Each number is 128 + 24 x the weight over its row's rms, rounded and kept within 0 to 255. Layers, rows and columns count from 0. The size above them is the row's rms in percent of the matrix's.

# layer 5 MLP up, 640x160, rms 0.122, rows 552-573, columns 0-159
size [105  98  84 111  95  97 106 103  97 105 101  94  99 102  95  98 101 101 101 100  96 114]
[[137 129 146 125 137 117 162  98 117 117 175 143 136 150 119  95 146 117  99 117 116 151  91 100 107 146 141 116  94 121 122 106 107 128 155 132 127 143 116  63 122 148 172 123 132 102 134 157 104 124 134 110 131 155 157 143 131 138 130 152 119 172 151 135 154  76 137 105 107 125 148 122 139 198 128 128 167 113 159 146 122 144 100 115 127  71  90 129 120 140 152  90 130 132 156 113 110 143 103  83 107 147 104 133 167  86 118 149 114 112 141 116 139 105 106 156 121 116 131  99 170 161 175 132 100 138 160 137  99 142 140 118 115 168  87  82 123 116 122 100  92 138 153 178 119  94 114 123 154 112 104 117 125 109  76 155 152 123 111 156]
 [119 137 136 125 160 148 115 147 124 136  87 127 146 136 147 128 149  93 100  85 117 129 126 146 127 196 180 129 171 109 146 107 141  85 118 112  98 115  88 155 143 122 161 107 167 184 121 148 119 126 128 148 145 135 150 117 134 161 156 130 106 107 105 180 134 153 128 119 124  96 139 100 109 102  98 111 103  93 114 100 137 140 115 126 117  71 154 140 139 142 129 116  92 148 111 143 133 105  53 162 121  99 152 134  70 120 114 139 118 116 155 146 140 158  92 104 153 148 159  96 120 121  97 149 128 146 132  85 125 111 159 152 129 106 125 104 142  85 112 130 148 117 116 142 174 124 102  76 116 142 142 139 148 115 142 119 128 119 100 119]
 [180 128 135  83 104 121 125 150 179  93 107 137  99 145 181 150 127 148 128 127 178 103 119 127 134  94  90 115 175 103 138 149 131 103 109 102 146 105 126 146 138 145 142 128 128 136 133 171 116 111 152 187 118  91 113 131 111 141 123 117 136 152 117 145 187 160 148 139 124 105 135 139 120 138 113 120 146 139 112 121 152 114  98 121 151 122  99 119 103 126 112 127 124  98 117 102 212  93 172 144 136 148 104 133 128 121 108 123 111  64 110  89 109 149 155 145 121 115 186 145 105 114 141 111 132 123 178 130 146 129 128 152 101  83  89 118 136 117 140 146 121 125  98 127 121 127 104  96 146 156 115 157 148 126 109 108 170 119 154 124]
 [128 157 155 135 141 117 119 113 124 154 104 121 119 137 113  75  93 108 126  89 137 151 138 127 177  95 131 109 147 110 154 165 129  96 115 146 121 143 106 138 120 142 126 164 140 140  69 157 117 119 137  90 140 105 132  84  99  90 139 130 133 131  94 132 127 118 130 151 176 113 125 137 144 122 109 184 158 143 144 122 155 104 107 124 150 104 170 162 126  97 117 129 153 143 150 135  93 127 167  69 114 160 159 128 157 129 155 124 104  98 134 124 126 152 122 140 120 144 132 164 135 144 122  71 143 113 115 119 121 132 163 182 109 155 154 132 154 100 103 105 147 144 160  90  71 107 124 143 121 117 152 105 108 110 147 156 185 133  93 145]
 [153 144 116 101 141  96 150 165 110 105 128 119 103 170 129 123 139 119 139  82 174 138 144 137 116 147 132 117 114 130 195 115 116 128 142 105 144 156 104 118 132 127 166  90 166 115 172 165 129 165 174 133 124 136  87 147 100 153 143 138 141 132 141  94 119 110 155 127 129 143 154 137 168 117 134 144 142  71 100 116 115 128 133 149 124 119 155 125 155 135 103 111 124 121 133 112 125 123  81  70 158  86 126 143 129 161 125 108  89 154 153 109 140  96 121  78 122 128  76 140 156 128 162  93 166 148 140 143 121 135 151  98 150  97 131 135 102 119 139 100 149  73 131 115  80 112 123 184 144 141 100 146 137 152 125 126 112 126 106 131]
 [114 153 150 129 112 117 132 143 131 111 145 109 109 131 146 124 139 120  79 140 158 101 107 113 117 123  85 102 114 164 134 123 110 154 147 108 115 162 119 135 164 127 152 109 183 140 135 117 160 117 134 136 179 108 130 121  85  85 132 107 121 134 135 144 150 145 125 142 150  71 102 175 113 121 105 121 105 114 167 126  78 151 123 158 148 124 111 125 111 140 117 104 123 129 144  81 128  81 128 138 138 106 143 101 124 146  99 174 133 106 135  98 111 167 157 144 112 200 109 144  82  97 126 113 155 127 153 112 189 113  88 140 113 100  87 156 152 156 133  97 160 134 162 131 135 142 119 128  85  97 146 159 126 140 120 129 158 123 118 102]
 [139 156 171  91 150 149 156 145 134 189 118 146 135 175 144 122 111 122 129 156 138  98 146 102 134 118 104 141 101 135 147 158 144  98 139 142 117 139 114 133 117 112 122 171 103  95 120 167 119 141 181 101  96  94 163 110 119 130 153 151 133 113 133 113 144 155  90  98 112  87 112 155  95 152  87 138 134 141 126 119  81 128 107 147 162 133  69 103 152 129 151  94 140 129 123 105 131 124  77 115 140 115 139 115 128 107 133 123 123 115 156 136 162 128 157 161  88 127 130 170 135 103 138 129 125  94 172 103 130 111 110 100 129 140 130 138 102 145 121 142 124 178  85 114  79 128 171 150  99  76 108 145 115 128 103 142 129 168 146 122]
 [128 138 134 127  67 117 146 105 135 127 144  93 134 151  76 122  73 112 123 125 115 150  83 111 115  96 131 109 157 120 114 130 123 130 108 145 124 148 151 122 168 127 127 132 125 100 143  82 129 143 189 141 157 129  73 115 143 157 128 129  94 129 185 160 147 127 141 124 121 144  86 114 110 147 113 123 112 119  94 157 151 101 143 156 123 127 123 115 122 123 129  88 156 132 138 119 113 144 195 139 148 180 111 127 136 164 123 146 135  94 108 103 117 137 161 123 143 123 175 114 119 133 109 125 158 107 105 139 137 147 104 138 120 104 151 123 158  63  96 167 102 141 160  87 157 147  94 157 157 112 117 113 120 153  90 137 126 119 125 171]
 [105 107 156 129 123 138 166 150  90 138  99 106 131 123 104  90  65 142 136 126 146  81 139 136 169 102 129 119 163 143 141 104 122 111 160 124 147  83 142  99 128 122  82  92 118 109 127 145  69 127 154 150 158 166 148 173 165 118 131 115 109 150 168 131 115 135  89 110 132 143 132 166  96 148 123 150 125 102 175 107 164 111 142  97 128 144 131 149 134 147 137 130 114 124 124  78 112 127 134 106 102 147 160 120 123 125 187 129  96 122 127 184 135 146 153 137 128 108 132 141  67  95 164 138 128  93 161  99 144  99 136 132 142 111 122 127 126 130 148 131 114 111 104 157 121 159 123 117 153 140  96 149 122 163 169 146 150 137 116 101]
 [144 121 100 184 146 144 139 119 124 132 120 129 142 125 140 143 156 139 110 126  78 137 164 152 120 119 119 124 151  96 119 131 145 151 148 125 135 137 107 107 123 156 167 110 165 162 164 114 152 145 135 160 155 133 115 124 111 153  56 118 168  88 127 110 163 153 164  65 134 116 126 126 136 120 131 139 159  86 158  95 128  98 128 117 139  62 150 146 103 140  73 146 106 138 100 111 157 164  78  94 173 122 152 121 137 133  87 113 104 127  89 106 143 133 117 115 137 148 113 113 149 132 143 105 115 124 127 125 125 130 122 135 116 129 131 102 161 133 159 123 101  91 101 150 103 152 113 113 105 128 110  80 174 166  84 123 119 126 120 105]
 [131 133 165 164 112 102 128 126 137 134 105 118  73  97 143 137 143 132 126 141 133 137 125 164  94  89 149 100 125 108 152 127 130 143 128  88 105 156 155 130 108 142 160 140 118 133  89 138 123  67 156 114 152 139 107  95 154  90 170 153 123 140 143 112 115 139 172 138 118 135 106 138 144 155 143 153 154 160 112 115 163  94 101 136 152 116  77  99 136 133 136 110 192 142 151 163 125 160 122 134 137 131  85 115 165 112  91 129 141 167 171 115 121 110 125 164 141 124 142  91 112 140 107  92 156  95 132 127 119 143 161  98 134 154 171 160 140 134 105 105  92  86 102 126 118  74 168 149 132 116 160 122 114  99 126 116 152 125 125 125]
 [139 131 155 163 152 160 153 133 102 131 185 181  96  95 162 161 149 102 127 129 148 140 139 143  99 124 139 121 105 121  90 133 106 127 134 134 126 109 121 129 100 148 152 108 147 121 138 140 103 151 108 127  94 148  93 109 155 164 167 132 116 131 160  85 171 135  86  93 126 167 117 144 157 161 116 118 123 113 186 114 145 149 119 138  74 142 154 110 140 110 113 114 118 140 124  68 126 128 111  99 125 118 158 158 146 105 114 150  99 131 106 137 120 107 127 125 163 125  86 129 132 121 117 118 164 120 132 134 108 159 109  67 181 131 130 135 102 101 130 110 117 129  92 124 138 129 121 162  79  92  92 152 127 159 116 123 131 116 123  71]
 [160 104 130  90 158 165 158 115 140  82  95 146 106 137 114 140 148 113 151 155 137 141 182 162 169 109 103 126  70 149 171 143 115 115  98 142 114 107 145 113  76 126 152 126 146  93 111 119  94 126 113 112  96 129 130 142  81  93 125 120 132 114 192 127  79 134 118 176 163  99 152 100 115 138 187 148 119 144 121 127 132 156 143 149 133 131 143 133 134 129 115 156 127 122  82 129 157 104  92 164 121 126 155  93 112 136 118 153 115 137  95 108 126 174 126 136 141 168 127 112 117 135 131 140 146 101 103 161 151 108 115 109 136 137 134 154 124 154 117 122 104 174 115 121 123  94 130 136 121 130 102 153 121 127 114  99 174 100 130 167]
 [137  98 135 140 153 123 117 136 118 148 128 171  62 122  64 127 123 123 169 101 121 166 131 138  73 125 139 121 161 104 174  81  97 104 106 123 123 111 157 121 131 109 125 112 132 173 112 118 102 136 117 153 107 104 123 107 171 165 113  96 108 142 121 123 126 143  88 151 131 142 187 160 123 133 128 125  89 112 150  98 143 152 127 112 139 158 161 163 127 143 140  77  98 105 131 130 115 165 113 121 119 128 155 151 119 158 149  78 103 118 130 110 135  98 132 158 124 121 113 140 104 125  89 152  99 124 170 161 140 147 132 116 129 149 124 125 162 128 128 190 103 137 135 142 136  80 130 113 167 140 101 129 109 135 103 110 152 146 159 147]
 [113 102 160 162 111 161 130 121 113 128 117 162 143 132 105 142 122 116 103  84 179 140  86 121  95 174 135 154 120 110 132 104 115 141 157  88 141  89 133 122 163 134  87 138  81 146 110 122  95 122 100 156 145 161 135 132 113 107 170 144 139 155 158 151 107 110 122 155 111 141 116 109 141 128 127 101 147 159 162 133 148 114 123 126 118 114 125  65 139 130 127  80  97  76 125 121  75 134 143 147 141 158 122 140 110  73 156 144 127 114 152  86 131 118  56 129 155 106 126 141 130 134 138 122 179 142 118 121 150 115 109 146 150 125 151 157 135 145 178 135 119 138 133 115 146 143 127 138 132 132 160 143 109 110 101  87 113 134 126  73]
 [127 132 113 134 129 108 116 138 139 121 120 140  83 121 158 113  55 127 145 146 120 109 112 130 160  95  64 118  94 146 154  92 122 133 119 114 152  90 106 147 137 142 163 122 110  97 142 141 151 150 170 111 154 147 145 121 142 121 126 155 138  88 157  87 136 121 109 122 148 126 129 162 150  90 123 152 120 141 169  87 123 143 116 136 110 104  98 128 133 132 183 146  98 116 133 115 162 141  87 114 147 156 117 157 143 150 145  88 178 102 146 123 121 133 141  89 176  95  97 168  90  75 126 112 118  97 128 155 134 155 119 124 133 116  99 177 139 109 119 125 130  99 145  96  89 144 148 140 118 128 130 162 158 135  93 130 135 168 109 142]
 [123 105 135 103  95 132 167 140 121  99 125 133 116 130 125 160 154 125 141 112  90 106 145 117  85 105 154 150 116 147 120 135 106 106 132 137 122 153  92 111 129 174 152 104 112 148  98 134 138 131 162  78  96 127 110 155 125 104  64 122 128  95 118  93 129 111 164 151 111  77 148 143 118 161 111 159 158 168 153  69  72 173 130 107 140 106 128 140 115  88 135 185 101 124 122 112 130 116 114 152 120 114 128 109 138  83 156 131 134 121 161 131 164 157 141 129 140 112  97 144 129 169  91 170 176 149 143 137 119 121 105 135 117 143 129 131 111 131 144 133 128 161 120 111 104 138 123 145 134 118 117 157 170 139  96 113 142 169 170 103]
 [129 117 131 108 143 132 119  96 140 115 172 123 122 152 179 123 106 101 113 140 150 188 165 150  99 144 142 127 150 110 135  82 154 135 101 119 177  91 158 134 138 113 142  90 114 122 107 119 133 116 111 111 119 133 143 113 149 126 122 150 152  91 127 136 139 107  96 120 143 137 122 145 155  94 140 133 174 174 151 130 120 105 112  97 134 146 126 114 129 136 138  79 129 184 117 135 163 150 118 111 172 121 148  96 136 116 153 100  90 121 146  89  59 118 124 140  80 151 116 133  99 122 159 115 142  79 120 142 168 123 139  98 158 109  92 119 112 123 161 112 136 156 113 190 124 140 133  98 123 178 134 114 151 156 132 113 110 101 143 156]
 [117 143 194 117 109 141  97 127  92 180 118 119 138  55 150 139 153 133 112 107 129 134 156 136 161 116 155 109 120 139 175  97 168 122 148  72 188 129 133 163 145 133 122 111 131 147 177 142 101 114 117  96 120 140 126 109 160 125 103 145 114 127 121 120 148 149 160 138 127 154 145 125 143 120 136 151 154 171 107 108 141 134 108 121 102 125 136  80 116 137 149 144 124 128 146  78 141 162 127  97 150 117 124 119 117 123 124 101 103 140 142 101 137 114 121  93 110 134 100 121 166  99  83 127 132 163 160 127 134 140 122 147 152 166 157 116 121 125 154 129 161  97  77 118  84 111 162 165 115 182 119  93 118 118 113 128 113 123 103 143]
 [120 117 150 129 164 135 168 168 142 145 157 154 129 109 102 157 125 122 113 141  66 112 193 131 120  91 165 115 118  93 167  97  95 106 121 123 153 125 109 157 137 110  99 117 125 191 139 121 133 122 126  95 150 103  96 155 146 126 124 130 158 121 119  99 131 113 129 107 126 147 142 131 156 175  82 139 113 114 127 134 162 111  77 170 155 148 136 140  54  98 120 150 108 141 129 132 118 134 161 108 140 143 129 109 135 171 142 163 143 150 103  75 112 157 150 122  95 133 146 152 120 133 141 130 146 141 111 148 111 158 145  95 148 116 112 120 129 136 147 151  77  90 110 135 128 138 136 118 163 101  92 133 126 129 143 111 138 165  95 122]
 [ 93 107 110  67  88 115 124 131 129 126 113 132 170  95  92 117  86 119 122 122 154 162 130 143 128 120 126 131 108 135  92  66 148 120  71 131 132 128 139 128 138  96 167 130 157 122 124 163 121 113  88 130 121 129 159 151 142 130 132 114 165 120 102 108 145 164 145 163 108 128 157 162 140 128 122  96 134 171  91 114  94 106 121 126 141 179  97  87 114 149 149 144 178 111 147 134 129 114  96 139 142 146 171 132  98  95 170 115  95 114 162 138 108 188 126 121 141 167 143 134 114 121 115 126 144 162 130 105 112 131 111 123 110  97 114  97 103 151 159 105 165 121 154 126  94 155 132 106 141 131 137 177 148 136 121 122 133  91 109 131]
 [146 154 166 139 121 104 117 176 130 120 101 120 156 148 151  56 167 121 111 162 110 116 145 128 101 136  46 115 133 186 116 144  85 162 113  90  91 124 122 128  99 124 110 134 118 156 119 161 122 132 113 150 100 119 129 125 123  88 143 109 135 144 139 121 165 189  99 129 108 138 100 114 126  95 134 155 117 152 126 100 118 142 117 141 135 134 146 144 146 104 132 130 146 152  99 117 145 123 122 118 134 128 101 135 171  96  97  92 113 144 122 105 123 146 133 178 112 124 133 164 120 152 161 121 143 131 114 148 132 118 137 136  88  81 141 123 116 127 185 167  57 139 127 154  89 136 116 122 142 156 133 134 121 127 134 164 135  98 129 101]]
# layer 5 MLP down (transposed), 640x160, rms 0.064, rows 552-572, columns 0-159
size [ 90 104  85 110  93  99 108  98  98 102 110  88  98  93  96 103  98 109  99 107 106]
[[107 151  93 134 147 100 103 142 128 129  60 103 185 103 136 137 143  78  95 105 145 112 172 145 128 140 167 132 152 115 163 109 140 103 116 117 150 110 164 126 132 101 119 145 137 114 145 116 132 150 147 122 124 118  69 126 143 157 141 115  99 168 101  91 158  99 148 144 108 143 122 112  86 110 102 124 159 141 159 143 129 128 121 184 113 119 100 140 128 165 110 103 120 156 165 143 164 138 146 122  93 163 132 104 149 134 156 153 113 149 120 106 137 136 161  94 162 164 104 142 141 128 131 151 148 101 116 111 110 157  80 159 118 136 118 117  97 122 127 147 136 100 165  98 168 141 135 121 114 112 164 145 126 142  94 130  74 102 104 122]
 [141  73 138 144 144 151 134 116 125 108 159 132 161  78 118 101 123 154 131 131 113 137 128 122 116 114 149 103 119 150 109 130 114 160 135 108 133 136 169 152 119 129 127 153 110 177 109 148 104 107 119 162 153 114 104 129 114 140 112 137 114 139 120 176 139 203 145 146 105  98 124  87 110 112 125 135 138  91  93 113 164 131 127 124 142 157 119 111 139 127 141 119 110 142 146 151 127 132 113  74 112 123 131 135 165 174 118 132  90 142  92 121 158 113  76 111 121 116 127 102 120 157 130 101 149  66 109 148 100 149 141 119 108  87  98 119 205 150 141 151 157 142 157 134 129 139 120 136 129  85 178 167 132 133 109 100 139  78 132 150]
 [ 85 162  94 144 111 100 148 127 135 105 140 156 143  56 143 145 138 112 154 117 105 102 113 117 100 167 140 136 115 132 113 139 107 133 120 108 127 161 131 163 115 117  88 129 135 129 158  94 178 154 128 143 139 151 139 170 138  70 139 151 117 128 122 106 109 110 134 133 127 128 157  86 130 143  97 145 130 114 107 101 126 141 155 109 152 118 127 165  72 121 119 123 102 113 152 149 157 117 106 146 139 165 125 149 160 107 114 145 127 116  95 107  64 173  91  88 140 153 160 123 166 127 114 126 115 137 146 122  81 146  93 123 118 109 132 134 115 106 141  89 145 147 137 136 144 161 148 158 116  62 144 129 139 140  99 119 148 152 140 183]
 [130 165 143 112 128 107 113  87 103 140 133 147 135 139 149  86 119 150 154 137  80 142 125  97 169 145 123 139 141 102 156 140 142 105 140 143  94 141 120 132 114  71 113 179 119 123 137 105 149 123  96  96  82 156 140 106 110 165 117  81 158 123 102 131 121 157 110 106 184 129 139 135 119 122 121 123 126  70 144 141  82 136 146 116 123 145 171 178 121 123 139 109 142 144 125  74 105 157 115  77 141 152 174 113 139 118 119 123 119 154 123 147 124 131 153 131  99 146 143  86 120  90 138 112 157 126 102 160 140 156 160 162 135 171  99 171 179 105 121 116 145 122 153 104 136 149 125 107  98 108 120 113 139 140 129 107 125 107 158 118]
 [129 166 135 124  93 153 164 144 157 134 179 128 135 103 169  91 108 117 145 154 134 147 130  68 151 122 142 146 125  99  99 128 132 141 102 159 123 134 141 105 182 139 140  96 112 154 164  90  95 114  95 141 136 146 128 109 120 118 113  96 142 120 121 174  89  93 123  72 114 156 119 135 130 118 117  96 136 136 168 128 101 155 156 118 118 185 121 181 107 135 115 117 161  99 118 106 128 180 130 127  94 159 125 143 118 119 113 125 155 133  88 141  78 111 138 148 135 156 115 135 145  72 167  97 113 130 106 146 127 100 116 151 122 148 148 111  93 147 135 101 139 150 148 135 182 109 144 127 132 167 122 127 129 119 106 109 107 120 111 107]
 [134  90 153 116 126 184 124  89 103 163  85 120  93 105  83  98 109 126 111 135  85 145 108 133 137 121 145 118 119 114 149 151 156 103 126 155 151 127 107  85 183  91 146 159  83 132 129 137 149 134 121 147 168 144 172 183 169 147 146  90 151 156  83 137 164  96 116 102 124 121  95  81 148 135 140 160 128 157 109 158 146 118  84 141 110  97 134 123 122 105 128 108 130 147 126 128 141 131 167 131 148 167 128 137 129 132 138  91  96 135 121 150 142  93  95 122 162 117 168 126 118 113 139 114 140 137 164 145  94 117 128 130 126 103 158 115 148 127 122 125 102 118 155 125 125 120 138 117 139 126 162  95  93  82 133 168 101 147 138 143]
 [110 117 165 120 111 151 184 165 165 104 160 121 125  87 145 145 107 191 133  87 156 115 143 131 159 120 101 114 142 120 126 109 101 118 148 144 125 146 127 125 147 148 152 163 100 163 111 129  93 136 180 113 113 130 108 117 144 126 151 113 136 149 116 127 135 122  95  94 137 113 106 125 145 133 109  91  85  79 138 144 146 161  99 133 125 109 143 126 153 126 144  71 138 144 176 133 137 134 158 127 136 111  88 143 132 128 164  91 148 165  80 125 130 104 142 118 129 150 166 121 152 174 123 137  94 122  91 124  83  61 123 131 147 127 123 141  85 134 104 120 111 146 114  81 133 135 142  84 131 102 168 119 110 113 129 118 144 124 128 155]
 [138 129 164 127 140 182 122 146  95 124 175 147 153 125 116 139 125 110 141 148 138 149  83 100  92 117 163 127  90  99 112  94 138 114 157 167 150 118  89 156 161 127 126  85 120  92 130 134 105 116 103 133 103 102  83 100 124 173  74 105 173 138 145 105 121 103 131 120 166 136 158 113 115 122 175 115 131 117 119 107 142 133 100 179 125 135 152 181 146 174 145 162 115 128 137 133 106 131 105 123 108 131 115 110 136 110 147 114 109 125 154 132 170 130 149 142 117 138 160 141 128 115 134 166  82 143 101 122 108 128 116 149 122 116  77 104 148 117 106 116 154 158  88  81 132 131 158 119 131 152 131 100 159  80 131 158 146 112 112 124]
 [104 154 162 126 113 125 166 112 151 118 136 151 131 128 137 150 106 128 134 140 114 118 154 122 137 120 150 161 130 130 161 143 102 114 119 143 164 137 174 104 132  73 148 120  88 128 156 110 120 144 113 117 100 123 129  74 129  73  98 109 112 113 125 160 160 130  82 135 103 108 113 153 135 130 157 131 134 126 109 155 105 127 107 115 134 164 129 151  86 156 133 129  96 129 124 119 127 122 148  91 128 117  85 123 103 158 179 173 129 128 127  99 136 142  96 172 142  95 163 145 103 157  97 140 129 138 174 139  92 104  96 177 101 115 178 120 121 111 123 167 124  77 188 159 158 112 109 128 131  88 114 120 148 116 148  96 108 137 133 148]
 [ 83 170 118 148  94 115 168 110 144 115 150 125  90 117 146 189 132  96 149 107 149 116 119 162 167 161 147  92 134 117 132 191 142 104 121 130 106 165 153 118 101 152 117 162 100 138 129 113 108 103 132  91 137 116 156 144  94 125 129  96 130 136 123 137 136 154 154 118 134 157  72 131  92 102 128 111 113 106  97 164 110 150  98 169 171 114 137 122 161  79 154  91 159 151 139 113 103 135 104 100 118 108 132 117 139  80  98 123 111 170 145 150 175 118 152 112 116 160 165 143 116 147 121 107 130 143 134 147 132  97 105 145 144 137 103 120  96 128  88 106 150 122 136 157  98  97 147 116 135 113 113 141 130 157 145 119 138 145 145 113]
 [110 139  61 138 127 131 125 164 144 103 106 102 120  75 137 126 160 127 169 103 152 136 135 124 167 138 122 138 126 159 127 157 101 177 116 131 190 144 162 178 119  92 103 124 151 186 146 106 112 126 113 157  93 173 150 145 175 150 101 117 107 124 123 145 108 150 121 139 114  97 153 132 112 113 155 142 110 103 135 128 105 159 109 128 152 114 140 151  90 124 134 143 135 142  77 117 103 105 127 127  94 140 128 157 153  99 137 115  98 118 112 108 115 150 103 112 141  80 119 146 122 145 103 148 191 142 122 104 136 118 147 166 118 156 111 121 101 147 105 139 118  87 149 140 105 130 119  83 122  98  98 139 149 139 133  99 158 102 126 106]
 [150 115 117 122 117 173 109  89  97 135 109 113 155 148 137  87 111 120 142 181 138 133  82 126 148 145 110 120 149 140 126 131 154 114  98 142 120 137 118  81 152 116 125 121 133 147 118 118 122 116 156 134 141  88 115 151 173 142 123 134 140 183  94 113 160 148 144 154 130  58 112  79 119 145 113 151 139 131 147 150 116  90 123 165 114 133 105 122 139 125 172 129 110 127 121 142 128 145 143 129 136 135 117 173 105  90 123 113 134 132 120 100 118 114  98 122 119 189 135 149 131  93 195  75 160 159 130  95 142 128 145 172 119 111 107 127 125 122 113 155 110  89 149 133 164 105 126 146 138 116 151 143  66 101  77 127 141 153 126 147]
 [142 139  77 135 106 125 151  94 144 137 113 180 129 129 151 119 151 102  94 154 145 150  84 156 146 115  83 139 148 108 117 132 132 133 117 105 149 105  93 102 140 120 113 167  97 113 111 132 101 171 118 134 105  86 145 142  98 147 126  95 143 115 119 113 151  94 150 126 165  89 131 121 111  89 124 107 103 127 107 109  85 144 156 113 131 158 124 131 100 154 160  97 137 155 165 145 101 118 124 182  97 131 155 113 144 147 149 102 132 139 110 139 118 117 186 138 108 121 173 139 121 102 158 151 103  86 140 197 105 124 124 105 152 182 102 123 163 123 131 142 100 141 106 119 134 132 145 157 148 114 119 117 109 135 180 162 121 146 115 117]
 [154 135 128 106 152 146 143 118 144 131  99 100 149 137 128 107 141 156 117  86 137 134 102 134 112  54 118  76 119 139 119  94 127 103 144 146 142 128 122 184 146  96 142 117 104 139 148 120 163 175 164 172 115 163 132 100 101 117  92 143 111 120 171 115 117 112  99 112 168 144 140 117 148 144 140 162 104 123 123  83  85 152 123  90 144 119 125 153 109 153 121 146 158 120 132  88 135 131 134 129  99 174 125 138  85 142 101 131 109 130 186 147 116 100 146 138 160 127 130 131 103  74  95 134 140 174 112 150 127 108 168 103 115 143  97  99 173 146 154 116 132 113 151 138  99 109  95 111 151 121 128 144 108 160 143 141 111 154 135 118]
 [136  89 116 108 124 141 140 160 170 152 132 137  82 144 160 123 121 105 115 138 124 162 145 120 124 101 147 122 133 112 151 108 106 114 113 146 149 160 152 144 124 128 109  78 110 137 119 150 114  92 149 123 133 107 154  96 136  94 131 126 143 119 138 119 132 132 122 137 109 121 110 196  98 118 155 157 125 131 100 158 138 107 144  84 112  75 152 156  74 100 112 122 140 105  84 136 181 106 157  99 141 121 157 116 121 131 142 133 166 103  89 137 110 105 100 138 119 124 143 136 103 134 106  99 146 181 182 113 145 170 123 105 162 132 183 143 127 146 137  82 127 123 127 157 121 137 118 108 102 142  68 148 134 191 125 121 120 148 131 143]
 [126 142 147 110 125 102 113 120 113 128  99 100 175  89 134 120 144  99 131 146 142 145 150 146 134 150 133 123  67 137  68 162 137 137 171 136 149 143 132  97 128 151 124 141 124 126 105 165 131 124 116 134 121 112 114 167 163 102 112 132 149 165 115 172 153 112 170 128 136 167 118 125 143 118 133 147  81  92 108 122 125  88 149 137 154  69 132 142 122 118 132 131  98 103 128 100 103  87 118 153 108 140 115 189 113 158 133 156 131  97  82 124 145 131  97 140 117 155  98 142 181 135 174 103 155 149 137 127 119 133 116 146 118  80 137 106 155 154 103 140 148 102  76 120 127  98 109 160 154  96 159 106 141  90 116 120 151 120 125 132]
 [110  89 102 157 162 148 125 131 123 134 140 101 122 106 117 135  98 150 113 138 125 139 133 163 107 119 152 123 177 108 126 114 141 135  82 192 149 136 128 136 119 128 113 142 136  95 147 148 125 122 112 175 153  92 134 135 131 139 102 115 152 112 156 155 121 123  99 114 136 108  99 128  96  97 132 147 133 131  95 150 176 133 118 160 159 161 172 111 188 144 122 114 119 119  96 158 143 134 111 119 136 116 146 178 175 119 136 111  90  85 147 115 134 107 144 143  95 105 132  96  95  96 141 163 174  90 158 175  98 109 131 125 139 114  92 156  93 131 110 148 124 127  71 160 114 141  98 130 178 111 134 133  97 103 139 134 121 108 105 107]
 [142 120 129  96 134 114  89 173 103 103 134 140 139 124 124 107 125 132 120  91 118 128 141 168 113 134 142  91 113 138 111 114 147 128 146 146 151 120 111 157 105 136 139  92 143 164 126 118 106 105 119 139  85 101 173  86 153 108 127 114 174 150 145  87 135 111 165 123 144 140 160 156 106 104 196 145 135 121 113 156 132 132 136 129 104 146 134 127 137 112 138 110 113 146  79 136 143  90 115 112 146 130 109 113 193 100 137 147 165 135 125 135 117 132 141 174  71 169 168 139 178 112 136 109  98 141 134 138 148 141 150 121 117 101  72 135 162 108 121  93 121 110 134 130 139 132 127  81  99 183 112  93 143 134 116 160  87 118 110 152]
 [ 94 100  62 122 118 134 113 143 120 106  74 142 130 112 110 126 127 122 134 140 163 130 161 125 129 116 126 123 118 135 143 171 127 128 123 135 151 100 130 105 173  98 142  94 126 121 159 147 140 148 135 151 143 130 106 153 157 145 141 131 138 117 112 136 111 123 112 128 166  95 134 109  96 114  86  83 110 134 168 149 152 146 125 136  90 111  58 113 148  89 147 130 121  88 143 154 122  99 127 168  99 149 121 115 127 137 126 141 134 136 110 170 123 119 146 106 164 107 152 123 119 161 143 133 183 118 120 100 135 138 137 122  96 131 154 163  40 116 123 146 137  84 132 106 195 117 143 119 122 159 171 132 131 133 163 145 113 116 112 166]
 [ 89 144 109 175 164 141 135 133 123 127 126 105 129 115 173  98 141 145  92 112  99 122 121 118 108  91 123 124 129 148 139 137  89 121 114 116  86 102 108 132 108 141 155 151 157 128 114 112 129 114 158 165 168 115 150 127 147  62  98 168 139 139  99 144 113 156 102 146 148 125 119 130 151 137 148 126 131 122 167 165  94 116 114  88 180 108 113 121 173 109 122 170 169 158 136 110 120 107 102 129 159  93 132 134 123 177 122 147 127 131 117 114  99 110 109 130 126 121 164 141 171 131 185  73 124 112 124 112 135 101 116 124 106 177 155 151 139  87 136 143 126 127 104 112 111 139 111 113  93 135 144 125 132  95 151  96 118 184 168 123]
 [123 140 154 108 117 134  89 105 133 102 144 155 129 131 151 112 124 130 113  82 166 156 138 145  60 110 169 110 118 143 103 145 104 151 107 149 132 139 139 130 135 113 124 153 151 116 150 176 102 132  92 149 129 151 141 112 114  94  90 133 172 135 132 138 172 153 153 117 164 114 140 137 155  69 110 102 104 145 135 138 100 141  93  83 131 112 169 100 154 124  86 177 148 152 167 123 102 116  97 155 137 176 160 130 155 122 112  74 152 109 170 126 121 127 143 133 109 119 124 122 133  98 139 142 141 173 113 118  81 167 130 106 116 111  79 104 107 139 132 104 131 151 147 104 121 114 137 140 132 131 158 138 142 107 153 103 138 135  97 105]]